config.toml
init_std_o = 0.0
warmup_steps = 260
decay_shape = "linear"
max_steps = 6451
Each number is 500 + 25 x the weight over its row's rms, rounded and kept within 0 to 999. Layers, rows and columns count from 0. Numbers have three digits each. The size before them is the row's rms in percent of the matrix's.

# layer 3 MLP up, 2048x512, rms 0.0528, rows 1072-1099, columns 448-479
098:457514532486455488493457472494432490489527489517504455490499528469538515462498528531480500513460
098:513502440493550478520455484480483496498502522499454523551511531477496537506497508522509504487456
096:506541488566466436510499470454536506536490545493513494495459492467488524483538462542507498503475
095:510491509522515508524495522516488493549524469481503564519485517509499518509491524447532474529489
109:470485501496511437507506488486467497515535487527488531531465496515504482481480503446462541473523
098:489494497478568525507509488503539499513501535473486492496508498513511533506466481437541486484487
098:471489506473495469462496530481495528466535509502505520508540466534482557475456475543480520555499
094:483489453478536474528499496472509471509513508483484539513480479509482497518502480526515529533501
100:561493498471477493511494522529497499504507526547470540492485526499531490500529496549468492460510
096:475525448492510532516490469490478485487508559502499475490445481504527475497477496500518509462501
101:486538513484501504486522480500480507499491505473518473501476455481506467451555538512498520502510
103:471467509477543468455516542482484510464505473486492524497504480508462496538467467451508494490528
100:506527536537461519488489529549455509491521465505455537512463522490492502529478485495506511508467
102:506520532526505508477505464514473458482409547489477518469480514499497459510489523470529479475512
102:504448530519497502478522498481523509539474521495496498478525507488491525518476481516494538538515
098:491504454512478458526504459472528470480469491500498517476502511524499545515524520498476497517497
101:468528453515511487488495495501502535488493518473501518453479493495493499487498494508464517487512
095:506483452511493490471510530516490544528476484492492477514479497492479508492469495527452523520505
102:483544483484472506507487475484534498496495434503486503515489499523512520489511471491490475479512
097:451494525518464440512493523484498560476526469509456512488488488492476478557521506494533477499501
105:441498508506520501491451520558499495534539509506494515507503510535480497501500527547496493524499
102:478508495482514465479480471484537487469528508468510459554501467499528495497506492485498514532489
101:465493517519531479499496490533495468512471513500445519528523505496492521507479484544453529512526
103:468476488472478483501510504515547519531493455506453504437506499519483516491468528445443495511489
095:533515489473485482507508526511517433509482494451511541512483540501478536506488495486517496486512
103:517508495492562481517496538534531498484482498437464508484486498499514514460532498506503471485491
100:508498541497472479475510500479498535520476515501494488536461481489510484529439495468501472514506
118:493453516527526537415448502520492502486542499484495520472514516502483514519476488484481522473489
# layer 3 MLP down (transposed), 2048x512, rms 0.0509, rows 1072-1099, columns 448-479
098:494499532482527516479537518462485505505488524527471510468523473479477502500484494501490522492553
099:513497484477495513527541493450501475511522504453552493512482537443532475501520521502509520507486
097:509525523554489494473483550485517479512499501478527512468479490522514531528570534533493543483540
096:484520506485489547476523513516507469469513520521505455494498510497543527506497472484516543504477
109:467503506479517490523506481470511463495509512490495485504468502557472484462495493476476497501509
099:477537497477480516486537465499497510468515496476505467493512485496523487475503506529496560519471
096:482526489486512531529485508479525480495523503462528475515527520537440505519525497503508491543511
095:482537559500508473489493495481531506503470499502499492551517480554496501490481507497503533492503
102:491516486492517495472458512506503490495545478530522519515507501519522453472540482474492509492512
102:508505472521493471501522475476502506480491510502480480525477487479467531531520480504508503494475
102:488508484498521522485527488504492521516525485477485518458508545486491491476490532494516507482476
100:501522516529463467497516504501539505534510510530539485530480476473484548497524478530479498492523
100:492479521439521463486474507514520484442506512500497501502531481490470506517448476504480457491562
105:471523475523493495489498494517482499472492553476508459502540487527494529518502488453485501481539
101:508467499476476495468494485528567482542506554481508452468525471510509523468552502473502485527493
100:509484492461519493466468499498520494513484515470541496510480509508492466530490508518472524505487
097:517499502475528503451489478467516467502508483502506494521487482518454479468453452483524538530513
097:520505491500504517487470503527510512455520495520538519476511485529497500501527540483499473492554
102:523508523527497450460485475521473469507518505479491528487520489490505510455522505497485511497543
099:491472488506511522516484494487560486476469520534528475541488524471486531473508496508499536524492
105:508526542524467486482449563552555507504536503528470527524524489518516515520519476500528509535487
102:530486490527499524490498480500512513498502474488534511477508472465470484464507448533495460473505
101:495537498500461517529537515501526529458486502510505485550497509536522513512491446529435501519504
100:483505486503513493512473522498530480534501518509478503480506505517541498453497497467507467468499
097:503520469480516507485478554525450468538490512486451484495469482492492498503482527447513505502510
103:488488485492513491545551504542498494485501505483496466468469503498502499502495538503510470490469
103:492460495476551507495477462516494520484502485463426488518463511474495462524454468552474500506487
103:501521484481535515498526478468500522520543522474499462516516518518531532502480479514470499491490
# layer 3 MLP gate, 2048x512, rms 0.0559, rows 1073-1099, columns 448-479
098:473455499481500496493497497437449524514478508532545465509494478492494496510480519486526497502546
095:519456502508466524509522515516443459481479525489511480477481480487522488499495498516527532509524
090:559451516484513456510486504524441475508552463533461473477520497490496535468490462498456494522495
117:549554531502522506488491465446503508478500540481502500510515486467495538488517521487511519505531
094:521479526510499513547502487484503517471486549495519483514505473496506515496524510481541506525482
099:486478494475505498444510503513461498507520466479511498474482498488536482511481510527506453524513
094:479481544505480472524474499484494473510467498505527482511509504462460468499528522558488523480524
100:514501479513527525466516473525476503507521512523505450502491470457554535490482500496522547520516
101:534493486508464526513484514474488539438491449502532495537512502504493458452499464493478479497518
101:499494491496519476533439535490462517485494508545533505553481470493531479477496514514546517520479
106:555514484523525495511484490518518475469509533500500493514498493475511501529538465468485514472468
097:491521512495517480508490484481490502505535460507474512478512477509456466535508487514494513548558
105:488474493487498532518466532476469513521517528487535496504497483512545447516470494507485530462475
110:467514485508469501484516513478485518518496450496525501482465511467482500475521531546510577550519
106:461465521493504539491471530505487543496515516490483504502528480477516543539510492539471508520504
100:517494464480537533435511522514555488494481478486512520491493494501508467512476473532472539538484
089:499505469477474511573490469499512467506509472501499451486463528449513475533458493533485517485498
098:518442490476486493515493496510512488533521506472480486522523471449507526535512508494501520485533
092:482514480512520492532511471495485461508504510516484463517537442531523523490478527501479525494460
105:553507517538525494467487477538517491489515526478495469490546484510567464492499468503493517508506
098:575478446479426493528487484496502458517491518512517513500490495493504524497506516554512482504560
104:507554519493466500529522483476493534468525513501500505505473509499520534502518491475495532514507
109:478493502483455498525480548504490472449516530531533484517504472494498508540487491502537516497517
095:451524479478484508465535477451472464553499513524492509520500538462516510501482510497510458504539
109:519514460496497518530525507548504494471461463527510488515483500520504508482513505454492539493540
104:494513504487495530488466563503535525493499530480518528460459484467518483477497546510545488503493
124:540516482467526472529521504490512504493437530499519486566491461490517473502475493505501464465532